From a checkpoint of a small transformer trained on Wikipedia: vocabulary 16384, 48M parameters.
Each number is 200 + 40 x the weight over its row's rms, rounded and kept within 0 to 999. Layers, rows and columns count from 0. The size before them is the row's rms in percent of the matrix's.

# q: layer 2 attention query, 384x384, rms 0.049, rows 0-5, columns 256-383
# k: layer 2 attention key, 384x384, rms 0.0483, rows 0-4, columns 256-383
q0,104,163,228,199,241,163,243,175,157,156,174,157,137,250,307,182,212,209,203,277,237,111,126,293,161,172,219,153,253,176,226,220,201,161,256,184,189,165,249,85,240,144,169,203,243,159,184,180,179,212,232,147,218,145,147,214,273,157,198,249,216,171,197,223,221,187,222,140,144,83,183,177,225,131,198,222,153,165,206,243,228,216,233,243,172,189,231,141,156,286,158,342,206,183,204,208,174,227,164,123,168,169,189,173,230,245,144,253,223,208,175,181,257,226,218,192,232,286,161,223,128,172,195,108,258,209,237,282,248
k0,103,244,257,261,190,220,181,229,266,168,219,229,175,211,156,196,244,158,190,138,172,212,171,227,167,214,205,182,202,172,124,195,131,220,264,210,156,219,217,181,168,242,171,175,240,242,181,239,166,210,164,150,239,241,272,160,189,238,156,198,131,172,204,220,164,253,209,164,173,307,161,237,250,227,250,105,196,132,238,168,261,184,236,143,199,185,220,201,218,121,239,145,102,197,227,239,218,186,175,235,157,195,159,171,306,165,197,149,138,246,221,170,234,213,275,186,178,154,179,257,163,196,270,179,235,271,164,236,151
q1,105,215,193,254,123,226,265,263,177,191,170,219,217,229,201,131,178,230,182,112,245,223,174,180,152,171,192,205,181,236,220,152,165,134,204,214,130,169,153,187,174,173,219,235,191,164,221,195,228,241,180,194,228,205,193,191,255,265,171,252,263,216,203,167,120,236,276,160,265,178,163,213,195,247,182,183,158,113,173,137,203,142,228,194,164,156,200,218,217,236,259,205,201,216,194,267,200,238,188,278,202,187,217,134,189,187,201,194,235,236,188,164,165,257,265,225,276,172,165,198,191,142,134,215,218,113,158,188,170
k1,108,226,234,178,262,196,194,207,224,124,175,224,253,183,210,274,205,166,226,216,187,206,214,223,252,181,218,229,218,185,195,234,196,183,131,219,240,190,218,185,181,259,115,188,196,239,143,275,181,147,218,224,185,173,244,232,201,228,213,162,84,230,226,223,265,169,158,233,195,253,312,140,193,253,257,128,190,177,226,222,194,260,236,186,226,213,175,222,241,203,163,246,213,215,239,182,187,193,211,139,172,140,164,172,165,184,257,226,224,209,154,206,166,147,152,189,142,178,188,205,177,205,245,246,197,306,206,241,210
q2,108,167,170,176,136,203,214,102,139,191,219,165,207,243,263,235,198,146,191,153,175,149,192,215,194,218,236,179,280,265,190,185,213,256,210,155,248,157,174,193,171,147,125,156,208,174,145,190,164,157,287,219,166,124,190,152,255,152,196,226,242,240,206,225,220,212,188,224,175,163,262,159,226,173,171,210,259,145,234,228,277,122,191,262,174,135,158,221,187,234,217,251,227,214,196,192,194,205,158,168,213,228,188,287,201,201,198,192,200,147,240,189,125,232,82,221,270,226,239,142,130,170,217,217,189,229,221,193,175
k2,111,185,256,257,237,160,150,258,215,203,149,197,278,210,170,160,192,264,242,288,218,248,234,253,170,237,218,175,158,185,231,229,225,156,210,175,168,156,256,157,221,248,180,212,248,260,230,237,151,178,186,148,194,175,215,223,196,140,192,155,214,168,194,189,246,215,234,158,191,226,117,180,193,199,220,155,223,231,158,223,264,195,207,166,239,223,224,228,174,216,206,182,215,158,208,208,229,201,162,214,69,215,214,178,210,201,139,236,171,273,215,185,224,163,211,175,138,169,211,224,262,208,134,196,185,218,232,255,198
q3,103,216,184,83,255,124,173,187,270,184,224,145,216,168,149,323,192,241,186,119,165,180,161,188,229,155,189,241,184,195,221,185,140,220,205,119,201,218,197,221,244,239,210,232,200,164,246,179,158,194,220,236,216,231,173,163,214,159,214,214,197,216,164,216,258,201,212,229,189,208,133,168,213,115,251,223,251,234,260,222,203,208,229,203,277,179,238,139,218,185,188,203,223,162,280,217,212,221,120,181,162,212,158,269,226,206,192,236,112,228,219,259,196,187,168,247,236,252,179,291,180,174,175,147,299,234,238,159,259
k3,097,181,196,183,186,240,181,191,194,177,248,195,195,169,270,154,215,153,239,237,137,207,212,191,193,172,242,198,223,289,190,301,175,124,257,249,250,184,202,226,163,226,258,204,265,155,168,219,199,182,179,243,155,217,163,220,253,121,221,206,167,188,150,168,161,267,225,304,214,254,226,231,261,228,214,95,183,195,259,223,211,267,190,194,148,156,157,187,209,232,170,160,180,196,173,150,227,193,305,241,148,170,159,156,201,247,206,136,240,248,245,193,256,246,282,196,283,122,209,151,252,236,166,135,147,124,182,219,141
q4,113,236,209,222,247,162,256,147,179,251,174,189,175,141,256,121,253,147,256,307,191,211,190,181,233,212,206,198,243,207,171,140,240,226,107,166,268,203,203,225,190,203,190,153,133,187,142,204,178,234,208,189,114,146,260,197,195,142,279,143,209,155,254,224,158,193,170,224,211,215,236,189,160,175,160,168,214,216,189,208,253,199,166,284,130,150,157,205,300,166,191,232,201,262,207,190,210,170,129,173,232,284,246,215,175,97,218,224,197,153,274,212,163,247,203,211,231,144,247,185,204,189,177,203,206,267,200,114,147
k4,115,169,136,190,204,214,239,242,112,182,178,184,219,179,139,215,187,215,158,202,210,131,134,199,188,212,281,232,209,178,166,183,216,164,130,174,110,230,187,157,252,199,244,188,194,163,251,151,278,229,232,240,121,288,207,245,187,124,183,146,258,200,173,218,175,154,159,173,197,160,196,155,186,248,227,266,217,299,176,198,203,201,196,231,196,213,175,211,217,189,252,241,223,145,193,167,145,198,223,213,278,190,236,226,185,229,245,198,247,178,174,168,209,199,192,256,120,270,157,209,204,254,162,251,155,138,227,224,238
q5,119,238,254,260,226,226,157,260,211,193,213,208,147,224,199,227,169,215,240,92,193,175,209,158,197,112,129,236,176,155,246,171,192,223,241,161,210,214,181,199,219,141,224,208,257,173,180,192,229,203,135,195,235,261,161,165,205,281,165,181,249,189,134,179,121,195,144,173,208,221,222,184,197,222,229,238,183,184,201,190,132,287,313,127,251,167,213,221,194,193,248,58,148,171,157,171,222,224,153,299,176,213,232,217,230,164,191,191,182,262,182,212,252,151,217,170,244,128,100,211,223,192,182,291,174,166,148,216,205